Weights of a small transformer language model.
Training: a variant of SOAP for these matrices, 117M tokens, 3556 steps.
Each number is 500 + 25 x the weight over its row's rms, rounded and kept within 0 to 999. Layers, rows and columns count from 0. Numbers have three digits each. The size before them is the row's rms in percent of the matrix's.

# k: layer 6 attention key, 96x96, rms 0.225, rows 57-93, columns 0-95
# q: layer 6 attention query, 96x96, rms 0.224, rows 58-94, columns 0-95
# v: layer 6 attention value, 96x96, rms 0.191, rows 32-63, columns 0-95
# o: layer 6 attention output (transposed), 96x96, rms 0.151, rows 32-63, columns 0-95
k57 095:525489466488522543521514473537466511531537493526495518485461463484452509470528507524516488528484534501490487502498511507538479479481481522551502512515494521488489487485516483533444492514542545487476479462479505512489488483462486478447488536526461477520490500543486472462490531503482468510
q58 105:524481459501498511458526509486497470490483494449509514523503494500507520477493495515535530454515479522504519485499472485508506460473542497425510512483491514460470506485517508499510451507486526508522505467492528445487517474541456500540513501489480502491502512469458488515520504541509577488
k58 103:503446468524528555486547491471480505512462487492494500474507489458519491485477497541478543471538537498476497473509501481470466488513511505448473548493490505446532487462515492469472525502511503510486492481511516487489459487492506560540477501505514524482530480481473522500526477525510520474
q59 099:508498538488458463514494478489575468508536498526521490503513486500492532484531500541522528500455534530542513520505502526421526504524529504473513529528494537497547509492516486496518489476485470513498502512539461555483470499492487504510498503510520480506480487520471465528533505493527491479
k59 102:534509514519467512511493491486511452509501514485468517527533482484475519450508484475496526530484504490533454492468541475470514466463446537526519495481485519440479467493516472510444483496474460477492538503502534524466458468482511503467484489499508517473492506522503463474514515492532498494
q60 104:509508488521526507478461495490477502507491516538470524526538539482484531519512510477511500499509513498502474471415497516493499497481491556504482516527483529514493484511507549450530503502510453541492524479512497475516478511486544513464510541491487471458529580528528503487506490511493502504
k60 104:523514536497492512512513509509462486530511534510471497528498542496444470480496495527523491492512481509516527528470505474512512507491501531557490506489511542539495479488471551476493486485530468512483503470515496484504491582511460494495445496504509476474571508532495518529531469506522514502
q61 101:478480494508521441531503462497516524488530474482556489538492545490483481471491469467504532525497483503534525460538523506479528518486490503559489518516503453519500510514478494477503504483465483458507432483503529480517509486497501520491511471506541479494509537498487489533507525536467522459
k61 102:525510573511526488531537503502523493521504481506555521504511549503506488484525475509539542483491487452497517462462493525504498500550503484516471485505484460503455482525448526509501512527460506486491531470480524475536513505505497502473511508510537507471481517482522509534448497515451493507
q62 096:497494493521541510502489470499463512486474476464508531518487539544485457515500517518497526515490484527484513490486449464502506503533515500491511484503430465526489500490513417500499512495457506530502525513499498544469522475506517491488496499506460532443523505517491497473540524464500539469
k62 095:518514477506457472463541531527545490490484450554471474458440498476495444493506466510441523483530520485501496523539468488486528455505493489518503495537483485490535500498498509514529536453520494504516522506468517511510500515510515463495517541493497512506535525470510479501511522515491495515
q63 102:429519449490489511489513505515536460493518488492571506487517524506509461515493491494507519493533523519458515516523489459513496494507459523464550512496485509508457484533519475531496493543492516528486549489509516503486547463431498470513473498512539501503509494509494500498514485459498494486
k63 103:482506454515498464449513493471458501499458477511531520495513528516528467460474524462536521517524528491523501516574470457480480497524476570507515502508508506491489502509539497510506497525491482476535524482465524483510564470505512489535469491500503499534496498521480516527506512493482522514
v32 106:490495475514512521503516442468498509531485481527521477483472508516493512480466475465515491452512549525520507509495517506461521521467490481495517472524557485515525449479501503495478528497530475482485499458498487470500463485544519493543471492556528498467464493557507494512449491505495492520
o32 111:534489512461481492462475514492527495513485482473499495480499514485502485483520501512477510531503456432502468484535511475512460513497522487499503492474459503503502504512489497507515483525495497552484521553470465553479527524523519478516542492475526445486560563490493489476544508476499511483
v33 095:501458533495465480484495503487500540502522466524559523494470514485487506503509460462486530513507488494498500519513549540475504522482468526536472495490482476465531507551518508546541503453528489460477534544517510541472493543513501531519482460497492507513522502493510474469522504493513503460
o33 091:479487449483506528485514488505481483476514490511465510476522511510518546539522522522492527494540510504549491502485435487505456487493534493489469520484532523497503514482480487445510537475508479529524507451541512492455468506440512494463516536505475519481511544512481512531497515514465511497
v34 101:515461515509511510502464551487481496495503494522513498521511484503520532500474513490435474488516514536542470502452527545514519525495492513481514520514504482509485510542517468532496534484529507474473475517480496517481512466498464536472526437481492532500518447489500484517436502509504554494
o34 098:521521458540479498506485519500504524540514493509457532544499536497476489514519485527523509510493490505519517489495471462475496483486510455536495557471515536516545489433508511484508511476498509472523529460541535493508472509487478484537492519509510512470499505501480531516558561502493472480
v35 101:477481512510523499526507462512444527499528458473473538526464503508526498508540497477502494506497511519546529498481539532477498515485469481458472483500466508491504482553524438500519527509545478509487481501509474463493483492509507509497516515514510533539463493527530520470512536484541509557
o35 094:462461529504476498427522539484556503522488512482498495484543528501477527535477495533508516498487482462494447460521447462501503512504492518493531486501513474504485528480465510495514448540486528488503527468541488477476503524459506532498514500509493467520493467474471530518505498517502510485
v36 104:494509484457526468522477525546483491514543466474487486483492492537537535474532479465449517507505513480552513479515502486492495478452541493495503486531504526538494542521481478524485493474508548483495478448478499525505483503517528519510506476464521499550511539462545501509470509486508506495
o36 100:465527490555472506462477447498509471486464509531498494548538496463499489522480503516523516501536506527473452507491489526508495522533499467509497544493509494487503456544499549515541479520517463465477537528535486468483489506479472512529478550529489500491487498536463514499512500516489489516
v37 095:497457486540495500496485538489489479513525501495473483497463526461491449495494513488549498459525459532495513449507492543534533489524532536484539495485524491490516528531469512520496525512496570476490539509485465534515479498521473487533493493500505467496512472525476506519515510448529511517
o37 090:482508534470499489517487528477534551467471504482522498543542460567513491485537509532501497514507483445497501530527526492491492504479508460447472521527505487488495491512528509497503488459469495515454495472503495474492488501484527501493499498493546554474452494474524515509470470465478472509
v38 103:526485485503542470531485453497479503511490461512458552505521516521492474518530465468510489492494509511486525485503528479511511531474453499525483446514489483504510544557522505492495511542509504485487522469505510458456490508508451511476511509495497561512499514466498484514536515440481509532
o38 101:455509521497448529489531582540542488533501504491518494498474488473480517474516483510487488503495501488542443515471477500473493493505531534539491535494490479520517442491518515493478496482499481509484460475523474500467474517466501533492496488468457473520507501524474519490479478519542528514
v39 104:526474520524470522498530479517502498440500521495471504515486455502532486528508482506462433519517492510511515480479477540535517489498483458471500472494513480495536479515491497532432524480512519475475546471509539488499488499499486496550497516490504522512515479554518559470502539493497505506
o39 100:462523507472557490450498510457471520540498475496500499493526519478488498474496474493516516496481492476479464548493512485493493543491536519518490489510477492485490505482465522451502472535454518481529504488532514456477521514510510509476485508465496503454485504412502451507513491498494507459
v40 095:526530469504544514509502493473458537464509509541486516484516546488527501495500475451483500552500527470499481485469486472493554467494473500452539495512522489492489475462502500519519440513484465499495513458513532498492507500512491531507516492512532487453491486489500485479475433533514525502
o40 092:505514512498484496470469507524477498493517525491480488510536481511493496480519504487530481457491491493504502524540499507523464518485484467539492510446477546496463447514554477525452553543530523504512487524478462510515504457507474505488462505488510470518532475495476448464495538455505505507
v41 103:456467488470531468498492471522518516505544519494489514472492538498503530491454470512498467529535490492531455499478525507483453475497492482518495473510448477501497513498510507493515549534510504505545490528475505532516463447498521556511511528507473525526484446534483520513506495458505515514
o41 106:519483510517467547464529522445506515494477493487486501508523475505520492533520511518507480453479532531495551472482480500519502508497489568482526530453501505505528488467501445489556475452466465491440495494517497473501536531524514507498514519493537484471506481479484505499513511501481510506
v42 102:480484478524465511551497538480509464482533479500506452447491508519541519523467492481537485461519465477475533492520483504516512542459488467498487549535497516487489504483494518480480476498448535540525507519505530540494532516477496457499481491528495477498469513512452511488531521506499474494
o42 103:499502496490489439485544493505482488519453512509511446501512523477514485444528508535464516535460500526489502509494506529482494450511518483459499445473483513490485523486460485504527555539495479511483518508475538499536455460520481501469498497500523519477512479547506494528491487527499518478
v43 101:496543523509534557466505538520452532478487519506491498487527466461509451531550473506516534475501489527517552510503533503488535503516508479533526525511521521458503499481452487476496501497488472517508468469478489499512511500469481504520541507454495496505487472490565473505476516482479491491
o43 105:493497512504477450485485502513512528489501492526457458489511523527515549468493513473519507492549522434479480482533519495529526500466542527525490494538522495495493485506567483530486522546482526460511490525532535523527470466503470484497511512542491533503500527504486533492496494506526475530
v44 103:520467534508538507510499472475497489531476491460497516468467494481486506490511474493529483564520489532494488450471502512517480477496538511473520494523511487519486505514589478486481510520511515544469505506502507469509463460519520524575477509517520525475484497495530550495501515515514509491
o44 105:510527530485468509483484556465532545506513493499500501520515495518510476524472496506508528479483497465487492528530522484470492498519483512525550500485469507467462503529432517491495446498510468464491523516521496496494544535516479496460543464470524490480528520462471453487481500513464512521
v45 095:470510506462504545516517526470488502498496460530529479504462508487540516481467499490475492454467557476543508487521538471488506510524514492462499498522490498536498512440507505505481515515521501476519508462517541492483558499487517532499551499539512472474523500494469527486476473450507474493
o45 096:505532493506491486489531460528552466522490535498513508502487503524475458512517503479475501517502474515462487493493452555519492494474551493512521517503482533474518459509504457487489491485481502502483499510463490556520469456478484455556493515471508517525503519467528480510545530545493478511
v46 095:515488518501533490495509502483506467493495429464512519552499504489520510487532480526436479487526500470486481578505534511489529506481469484481516498502532461537462523519450522526520484490486536490510505530513538528487488515499504441494500510455519487486527482518537486515508484510519488502
o46 094:480542515516501523519492486531473470519506550514524501481494498539511460527485475495503526515477498512520545469494454524500502482481503503547501522488497532500534510507514493472527519569516517477513507460483528492493474536533505541479462503584493488476506519527455516496514483511483515467
v47 092:529537485452507509529520504508485494466515560530473534434535510505525541506495506492489492540508472522527485512489521518481495513528503481528470521513478504496492533521547471490501469503516511524479481480513523492536458484519555534495458506506471469471469520511495436501522486479509492493
o47 089:476463512526471496461490499539473557513459483477515464541468501513493529544495492508491496440543503490481525510474482518483491474526473532500520488516491470543470455481469484515508499489508518486542504531505489495491542454537468523502492516472529517532510492481470524499491490468493537526
v48 091:493505541511484550493512499473497493537477475472471506494498504524537521469504518507511476484468452508544490508468511506517511517463458526521477498514543514531456518462515561488493474491497481497538547485498492496489505503469478503479496502508547481512530500460488498435483515462481535541
o48 096:493510447517483453513478485526486480503496539540509500478508495463484510524482500528434476514493520539454492475514525491510510507488507467507498546484460462483522466482505422459479510507486498477502513505515493471484523473485543527516512479457489514496486465496511460505480514547493476519
v49 087:467453515480472550503516500544512515505448480528511502451524537495494469500529498523534530493490512501505494499456520496506482495501511509519492501529555523534520484524487522520489477512548482462546519525496529511511485474530525523431531515483547494469482483496482496487498486506509448490
o49 092:516456474510495479515453511488495480487530575520510532528459480519458519489510503489453500491527529503508486501497521519517498513495491530477510512473475492465505520511557463511511535525483503540508494467443472507495523504472510512578506509529476508493512501507540505515527504489502547528
v50 093:530492509532507509519518534488487548490490481479507473516507509470489507456534535494496504506449531462522506516533453502503512523489487526547535517522498495525539517486498445474465506468462556521520531481485522481481485517503492502456546494479498493491531513473526494490506532533524530453
o50 098:495524519530532486489481524527524463509522508546450490469508499513516468501549480483464543497510501522477473505452509507458541459516491480491469481514524507500518495521522569487524522502533510530508484514487517469499478498455496496510428506503462507526513498508504453493510473492496466524
v51 090:493514471488556536490472494502497491484500478476515488448486499530486463468528508472481469549484472542506515481440492506485517475525529485445467507497489434511510536524519506498455517468508461528505531548463521490502493487532499551473504496526492474518502506489505506521504478506484493505
o51 092:500528526528511487514525509454524552484535564532491514517513516478542514529492478530528554492516514498524504486510505497461527533486477515541473507505519500464454464445456503525523502477536479515478526455511489504511557502519528498501518494509527503510477506488486517474501510506493537521
v52 105:520501441545475489533475530493485527524504494519468506504525506513515488480493516514567513479523540513507499496500521485481481473486442526496511515463457486476465486521487530462524512494497502479530503508509529487505537496477456534484455516536492441466487499513499505460533528474536514510
o52 106:452476497507488500483548484520560480468492479477483454506472465498470488497543513508445479512462457525504498489525505496496524493521498520481490507506512530524503545448509482529492485529499517551469486522511498507509467475509561527511478509445507499520524489470518515504460528527488499517
v53 098:469541486542496510573474468516492495516472477476449530535519508497518501512495508519482507499479530493514482527494480504467522503468475510482472485514466468512509487523504486509509465480565530475450525540459498497508518467515466534466514487531480556523493522491490482514495500515474493536
o53 089:520499500480498503468530536476519493511515455542550527494482507499447489484535513503536513487483507495531509481492478495511547478517493469525484527499469528519490514485495535513525474507477496550523521479555441514475457512493500525526505510502481464488462464475476519446531491495546509512
v54 086:485479514498482466511492517510501508521473474500527469526496445534487479507530483502511524484457501447496482541522518474490504526537439547527543518523476470515507470496467518496510468469504520471490490441507476501479511497504482485476479527507485485473477466483508558492534546490462496509
o54 095:518570487494491527495487470496499462483537505512529532448486480475442502459510529496446503486538499513498459496479508480512484468473520452519538467531541520500528546469544516496502485527509504478488486508505506522469478526506498531486510510522492517527487489493478484529489463500539479522
v55 103:449560486503507481512523522524505513484531497532509504507541519511511458488519511509456516439510511496503497506508505480474492512516458512530509484514511512472498498515509475538501525456455502530528469495472504521498533503527473513552488478489530461428469453485500489482504514505465537522
o55 104:541459516498497471464498484462508522523469483492519480486524489463481528489542497482553513517494460494464518506486517518503541477499501468479485513500517511524492504490516418511445514528544506470496443481506527504485486512470508542466507492522486490545512516515491522505552523487525499495
v56 099:502483472444509535518498517527490489521508461461495498501508533529543516472495489564543524486497509519476476532494546480488496524494502510516508483451503499509517506476492509485501453536496539496555505535496454537499538498503500483504504499498492526529525465483486520524546506472457554510
o56 108:494525515540474491509474500499523453488487552517533508467505512489483474523513493480462487499479510503533519461518500543494501452467461521519530483530506484486471492489498443509528519457477454488480484485497496479506455482517526510491532523551559501504484472523492495462504486533534481466
v57 083:498456532508479467444519482535488478486511460515497497544469523499526517468515530458534477507492531488502526490472537532484474506518471492489527501517488480519535501520501500474465477495511523478523527477465533503476481502514436520479508502481531490489536517493516524501473468508476506579
o57 082:463545499479481520523527530464487539512554493529492504474508473472468493502501514489476510499478481510510454538488484505513462481506500503478483526463511518436463454505515496490504483482491569507479493457481502489514489529490553508497484479514507504537481491510493489534502518507531510426
v58 088:517530492512509522472502543530491514486514464519492532566513487508478474509437450477457472499452485463512474498485532530507512525489454502507518467541531514458521457508501489507476471482494479502495540501481502511508476498512498467503472524477469544477521523526493466534493494505524488525
o58 101:493482522494496511508477461486495488471501508530496504501485503543521505487557506506492503473543505514482508534499503493515511528478508517519481467459481457559579490478529488475516516526524547484533447488516470493487487484483464492489509520516570446499537511475521510496515503493530500480
v59 088:546498480510513515510484491483495487475526519519521475502510497513519529498480522525495521490485496476525474560515515499523478446510527494465562471490458493535519475526495504535533472501452452541489503516483482473500481533462551526468471485490485524508540534507503533513517486506470539498
o59 096:495492545518518524500503488495474456508494496490471583496480513477477516501464476519524454499487547528463539481509477527479479531515436483530468548508531492490475469465478519455512483483498544478519500509502483507506497502525476475461485544533520486525483507489499504502467503502518488509
v60 107:492491490531525503507512490549513499547464514563491545480499452509501518506462512548457546496510501471474508506469475545464496498485500493508489506503522437476523476521522486479514476524480518519514494484519489529498496493492479488466541476507551476529524475535513535525502532459499507495
o60 095:528515462519459512522453494486506491479504491481532471528513534477509516477541529500532506510462493534514466531498514427502491499494477531491477476545487555485524478489499470458517477494523526529517489505481497496479488477509494510495488517506436538493521513470485510484503484551531455473
v61 097:463458473469513512481456488513507536557467527514454516517439486483496525518506503511506527489462508497554492509505484547503492484488479461514520494503488469497490556485472472488495512538495461510544527526487487487471460499486512518505512529496498538526536516497475472519458500499483460490
o61 087:533485497490488531511506538513519496465524477504510509442505534490498495527489492511501434504546494503489541506504524448520466514536509548509485494460472497470470480483507494491525505484469550476455459503540472505537471514545516484522467466524497508482483516510483495486541498512497469529
v62 108:521511491489494522526479475487539529498498548480507524524468463530528472500502472511502485462536543527512514510495549458516487483499451497488496488579541506510485484501462523527472500479476545485529451490519520494460534522478477516498513470471499489531489483487531505514508534474521510493
o62 106:505553453546512492522527513516502473510492472490482461489503490488480522460475488470486553546502487508483475489494462530518530500479485518513508544490511469488537494482512497446519486570513449478468491515465519473507509528514512485519470514491508473486513516515497477534496533531479547511
v63 090:546465525488484491496500513545517500555492491517551500540499472545485476529485483487495514475488553542504519515490513481494494487474475488502476460508513523494503550512528542491485496488537548490483524497486510499489511537483483475515504494460532538529553488524524473514481448534507473487
o63 090:486502480481543511565498487512474455477462477523506515505467486465524470492497524497480484531532499496519450505505477490512502510499511488479536497516477514468522448490516527480532539491539486479552477469515477520472477535509509509526466502537525468453522538535519512508487545513512519512
q64 094:480533506493543507518515472511484478492446487447490513483528480496512529518484484503477515498505506509536481495518505487528505540488527468511501485524489500452518487488478476553475539511527497497459520466492470537493527543489457472475513512467534488509516535522462528479486562468468522465
k64 095:496477466479509552498538474537486506485502506475498458499496464523501478534524524483496518542477509464509489496503515505515502482489522506492433460513483524467463493527507473502528505514495493474499529512486518519527526474480482502489523478432535516452505553524531509509454481543457506489
q65 114:498520494533485546469512542496498524514465499540516507511502509447500473486500502537515488540489543488493523472517494477489478525533483499488515450464520456489504528462497495534535474511521518471501495523494470506454492557473502525530437509507452530517519493480493532485511476488464506485
k65 107:468488500502524523451548490459467507508495511507536492486499515488516470546482541482474470534509536538475511461511528474524508510510529467481526514483502431535519511483512494503530493531526514458454462546503490506501503511474494512498468513520502546523503514477531535491463481503511534507
q66 090:477533507518515501495578523493510490508513488502490500493541504466529462511493517477512483545503481521476483531480493484491473510510532499512531497481485501515526488471542485497514521448486510471485519481527535492479472472523441452508549466500540513483502508531454535510561473487498486495
k66 092:461568490509518470470555541486532474536483531512514493523508481494509521496523502486503523508521496493507502486505500455481536532498532475509496500445512495451518522504507503525541496457468521497518480546504497519476477502455444481520495498463508524491507516518530497534530492553475498518
q67 106:485568492469532487519473452510488476506510485491521534498508480507519451504468483471502492485498516498493537486506468469522484495505509480461501463481517474487477537466543519506515477491506507536533484460519513440488497530466521541520528500558481524531478505480510528459506515500527521469
k67 107:509492509474524527499469528537522469469511479510482512539481476493494519542521483549512445471531564521494497504515498535486512527488488498517526517490532461506508535490485466468504488491520513489504508499508511495520514475457539526519499486493496497461500508488492464469484479570539516568
q68 100:495461523528560505479472495485518477531519473477513465494501503508490512521523524529511465481516523524486534469489502514472521507510500481468487553537521464530475500521563478519471468497510480469502478508450477469520518511512518497494460532520421519500511509494462512503533518484523508513
k68 103:484462545510533506485492504479507520544500489487484462509485520480528481483544521499501488508511505480504494478473503517501481511495485506508510522494520467498464461517533451523447461478534473448514480523471532454530532531503529534494460493535459489495500525471476499487539501506474497436
q69 098:501527478456533555472503493496547492494482528524549515542504516516468462532479494514513460468471536464505478473525532497512506466491524487504534532487476477546490538490438453473528492510485509510486519505499475513510506490435479503489515502505520491479493490532480509494475484461516501516
k69 094:508503485474503525529474476481550480494457477512525532542481482474509482520503488480494482466447532490475499492531520491537530482482479496489539524456494493502476535472462498482534491454498480523461495498504492468532532513471501463476508506530515510469534534547466514496451482473519525522
q70 099:517488446503495500496515468536546510468506486518458521523543481508512484463512506542502499495499468510532447500475473509494479489523516504506487507492497491491511458522498571469538534527502534534475533515502464507509544469474533492500494510504455516488480456554493531500494508495494464470
k70 102:500506476511530491549508453495487505491526474505469511537520514511477522484507516501532508518468456462499456497473493460494489518499525513507501489562517496503496495508497491460515526518507560542514496513538496537500501486486581462518450506505510512502478470507478505500494522515555534465
q71 101:494495467461511466491514496446460475523449492497460535500506471523494453499484499493527484494491538513490498493505555529487491463501489478556467461510503495529483486505515506522488494512555483484500486522493505508526504493490498517501492553517477500521586459523524455493492500518495492473
k71 100:493481501482537488485478523502498521520477519511473521491509485523475493487495513488526505529488520526466511521528515532493493461491462496509447498524460498530475509467508454538529500529502480511507490514513470493532493537523521562461502504515417532486539481479494451460494497548530499490
q72 092:478532523536475521519490445509488484502509484522430513515531524534487540520516484555532490516482505484486538503500513489504484477513521524467561527462533536495471518499490502496514511520492524530486478486492461501505513494468471508471472526485554490531454537517490483471483466489484491482
k72 105:514460522497523489515478453483502494496523490532468501470463524468485527510535468519473496510500496536453493526518499497503479480519495498498558509497527559467465513497508471538506524506484552510468478474464512488488493547476472533490524465495549515464464543502489480457485484490503507507
q73 110:492510478484434491436492521515531547511470507496503498507474489524524469520536450497513508462512506493514495543486454493516469447523497528509519473449511501497517474514498519502502445504503484441455455476503536494462512488513476532473486479495485505512511516517497478467489518498490505519
k73 108:492497481507514530467587500490522505504492517465489510493470521536508526523514473479495496472514503438512491522473453509491503488502516543516539481481478536539499510457531524479510482513514482490520479525527511499502454472474484539471477455536459475467469513474501489507521491473514519528
q74 099:529509539470509502523560517515494486484518511487472501468485464529551499462560496496493510503519537466471472487472497512508456487525529426491535502504509489476500517506486498550459488548490505478529477487494483556484479499475495479523510516526527522492522481504495488519488475509514460522
k74 100:538525516549518477486468490522492503469523500502498498536497492514504454554490479472477493513507510473524499467531494530515497501513525454508533479532531498490521474482484486514521482508410521540484534499534443494507518528487517475498513520510476486571464511472488478496479500495501503491
q75 101:474543512478449505451515488516508500510494465490509538468517491470498525481573511482523522515463484470537520501509503530457478499449511539488516514553509458519538488539503489521487455484511504550524494493492509492499507498484532480519499453526493484498515481509496510533531459478515505513
k75 095:525540536472448502465487518497515530493539486522485488501467490491499476489525542521463435498513487493500517502524516491502552505458490484465530452518536494488534499525479508467495508515481502519526479489516511465463479519499528523527494466514468490546496504482479574484500473519514513485
q76 093:501497538514503508510494523473460522490525509474492528529489478504463500514493497464539510474505526492534515470446474522498507485527553454486513523461468500510503535490500483531525512479510482540473507465517456500505528512536418473517465486470512509469490530475452503505533516489502517492
k76 100:489464485496483502471514501478506543443492502475445497528444483516531484513495478470493520460512495519533509494465499497503510480499515464496547503457464500461461498505502512561486475462502502538502490458465467474483531504476472537502484537481497511462478538505489472482502527526488513489
q77 089:509478514457538536513519520503524497491465528492490484489522482510466493500451492512531459495506499481511514506457484502523472492485474522556455533484517495518548546504478514481466562549527498507539481523532501487486510496515510507473472525530522526472545524501490483498513447511508492536
k77 089:563507534460521492526458464503501566498501463475532508502542514535549477492473464496557476487466505516515509521454446496513492488481523472485496517475528488489480536471483487464491499496479519503489535520492509552514523495494484500488481475496467524502530463499517494493498509467503504524
q78 103:512529457484470473501531464502486557499432519508519545534518531517511470529492507487471526568504520486487492473486496484497481509511520492481499518551477508489474515478552482464552510518537487475523525550503511490503503498527489491489501535514527473521514499482483490490520499478483506551
k78 101:508500468458490554529510544461440488468531506513555500518488508508481522501502497527426549486556518501478473479518472500475483534484503493484519494476491521513525493487475470510506503483459499495514464511514505511476505509526489538484480475481474537501546484502542469503490537510502518504
q79 120:494486491510483514487516506483487485529461496509494501517475502490535526489495499513518520437511487471507512502470501437465479509528511477522474504506496502506470506457497460546514501512556476514545482500500517492516451487495426503509509480429503493502488548545492504550491508500452494496
k79 115:486451499493518509500491485522516496477472506504477511493479501504534489476489533498515519482522506529481498496518468448468502510555538484458489559502483508480507495472560513515541532545498473525503476535480510490551479492490479480514501438458496485526496537517479527535486524533465477504
q80 097:543502487532471459511527484531483490461539524495490476460508494534490516531476516491460512524479555499462505513501519524545468494461475502461488461520532521507515528491514510475461520530457516516490548497494531492522525523481494497545492467498529510514521465517525542504516507477518525470
k80 084:491538480496488473524507503527512444502468515505498516456476504485490507495512474512478516517490523495536492503497538515522486507496513562486457488479571484529487494514501455486487546520442507496448496484469539511476482463559469490504494485492475538541517512509497515530489539493497512486
q81 099:494536509476466535503481509499455512497463479517503484486488454495514480517496488434459517512485478480501463515463511461463472489480481492470479522468471512562556511507494490506485526502539501506539520487540463476486463489497488509492511487489480519479537510474534559500479532482505506514
k81 103:497546467524478504486504474476503492471535471483482493519514457495508474468512494487477485461485554543527467499524496496476509482481499523539453497484493500476519524497530501468509473520498484532496485540482468516451447454483505489485475457496477506494580493506530480501522486488511536489
q82 095:495482491430482505469510533448474455515497503525514510477513479513429460510533508518489480459543482503546553517505539491509499505497512504464480507517481512478479495488534479521503497525532512501542514546481497485484512525520520504504523502520488529496539499488475522473519445491528468510
k82 092:487485479473499492458520477454497494521500491513496511509533502531483508482519483498498480452543510530518535526511500503555521548456519458447486515532521458470510519451519459504455494532512492542543510509509482502499500529510538500502494470540497514524514473503490516459502465507526470508
q83 096:507512471482478509533517527515516453508481484465529536464484502487533462498476469522531471511488501506492478542445513485487529509548485481516527509542497463522512534514473550528526495487503487481490508509456471526502481492452525516480467516489538523478469534478506501521560484516499479498
k83 101:517504486470470473515496496522546520521509466516538509486530496499519480503451494502487446503475494524491461528477487521504541474518490504505524462518516466511522521476499482538520483461471502466529473513491467483543510489480523487526480482486536513528439511447512488532467529530551516498
q84 104:510517518521494468495485492456460511511470534472493490480525456552551496515472461507496523501511489494487497496548509487511492553514482493510451469538474495503521492488452468447497531477519476503457501492488505531483495504524497467479524542504508464518511514473543522472492525447514486489
k84 110:475482470522506490482486497537511548489482542531500459477490539508539529514547465487477545513513507540505482504503519520487480507498459519500446447489503496558543500496517499499537509487503498511531514511482523501500542472521484462514530526475486485474525507506528472457492466496482460528
q85 095:488511509529531462513481549557502538488518511524514519454489546502511543499498529491509506501512498523512532519494521497526482436426493480535493534507494465518517517502487510515480491512524448527536486509504507519524526496510485489485511483473461497443470507483495518464493516465460522497
k85 101:495521502512506506497503517538482565500507486509504512534462573473525461451475496508483476491506492500487496519454472506488507478509508494531490469500493484500453486498460539450485504511521469532487524493520512514520489491545445471487534478562544509503528514508506480506501487526465530500
q86 104:442511537519429508493488545513488521498470498488507518518507475511527474486497540483529527508515552493527484501460545515510511501531504534544475540475507492516513508505473489471486453519509508464523469476501506476470514484485532471519495530511476470447515520507519451499524472493487526493
k86 103:478489511524473529486480524468480482519497480530495501483501552523546463502462542448507502499524522505517523528498513503482507484517494500501497508474551513536524474478484508524480495532484506476531482510538514506518511526461554517530522498530473529494550520518529489464513508445556537510
q87 107:504520510518510488517513513463514474523520484536524498513534506524479537527509481462481470497440519499513447523481478485538501481548488483526514471541515530481503544469464491474528495488527468533518467489531487525445471537508521503528512533507492487484499473510480510464477541521535479484
k87 109:492460498490451533512465460493535480506494460494489511509516461545477528560536523484486523510451517521473482504515499514456526445502522479536489487498493510502501507512499539495487526458514500512465537527510497473567508476479496508501503486525446517525487509503505508461504527515497483537
q88 096:506521523476524477485472471543497519484492494497440484505437514529495536538479500491485495521498487499531554519498526543527523463493504508498476513488466536530468536503553517515529450448498532502540476499473533543486499516505521476476527507492500501492509452498478493507492469497481489495
k88 103:495564568480529507499521495536508480497517481470452480541452563488441496486473501481454468493503497526543529558508535508503458486512467504519488508484478533516505488499507495493481521442497492512483507500501524523512484531504507508474498513508532531487509471519489513480503484513488482484
q89 096:511517522471531493455559483502532526554526460518486442509501520477452509495505468481482485552510502545479490475487530515483488514491527510548498556506521518495471517484475520516480513478508486504506500524486531480462516491483511529518493523478460529504486513455533528494529525484526515516
k89 098:543520520518520523496492486503462547539503432467516479452494501423492510502513521526492532544455510523506513514514514497456507528495499441519503503495520466514478486503508484501464465498545461523500547512494505501513511469473541493479500487490477542493494485482503535504517507485503508477
q90 087:522536512495502450496536492503492504486484519527497537481479528514455481531506489503514518508482470503480513487542497494445482525529483481525518560503527477485545485494519524475551534507553507493504532501539547518555480539444496497532479514474521511507499470481470505476491486503501495518
k90 087:503500505528515505516491502482440494508508545525477505472490510490465486487477509497511502520539523476494441501484522492486511516466502534524498546527544488499480561496465532514547513486497479548496507471474490463495526445477450499516489453486517553492486462482493505511495473518525494521
q91 099:543501508515501488517545509503542503483496512499484519496479498492458479461485514551493531496495493471480504482531474514518518495496485482504555467534433527511493544478492501508503508471524490566494437470476531514471512490509470497493492546487524523527474476475467482510480472501448510511
k91 108:520499518459482547482497494540497495479495539491491516514461537520497483483513517533488533493553464479489514502551507510519502479464499498543534455475488506478488519479562525532518486516528512490468489505503515522554502483526512488471485534451541525526460500541491499512497538524516499503
q92 095:469541489524492517476498493532455520469509524486521478508463524530496494511493492462482460482533496478496551433444514491498521514516489486539505489489457508469472545496497531501526511498489507509550474460489504502559521489505481521460495472447502476498539486498481481538497506496494512503
k92 087:489496489485478539533501518515530491457505479474502550497480533506527483526499446480459454486505455505499507521499504452497460508564504477492515526498480488519479516506489507536512485492502489519505516511463526522534517473506530557481507494498521504443493477499457508549514490543471525527
q93 095:542521499507468487546484520559486531518487531508520536493483484485480475526526521508460477470508501541448487480464507506522499485543476468503504470496540488526481481502500477533526497485534544490484488463467529494536481471498512500503542518526518521478555482516520509508484465486457500526
k93 095:483551475551490499495518475529479472505478525487535537520459485539526495501503466483493456512508507516481534464511510533481438488515495468511525494510499442498490493489476514483538589491517506520520442504490486500526495494508527509510514502493520515482537503501520517504522483465522487534
q94 099:462500487498524476499502494485487481520507550493466524507507500487479479480510514514537476526507522481494515504535521462558481491489522506453490542464463492481495527549519500521494541498458481509509504471471520472465529471474488482531502494452514535481493491489479505545460506536450449519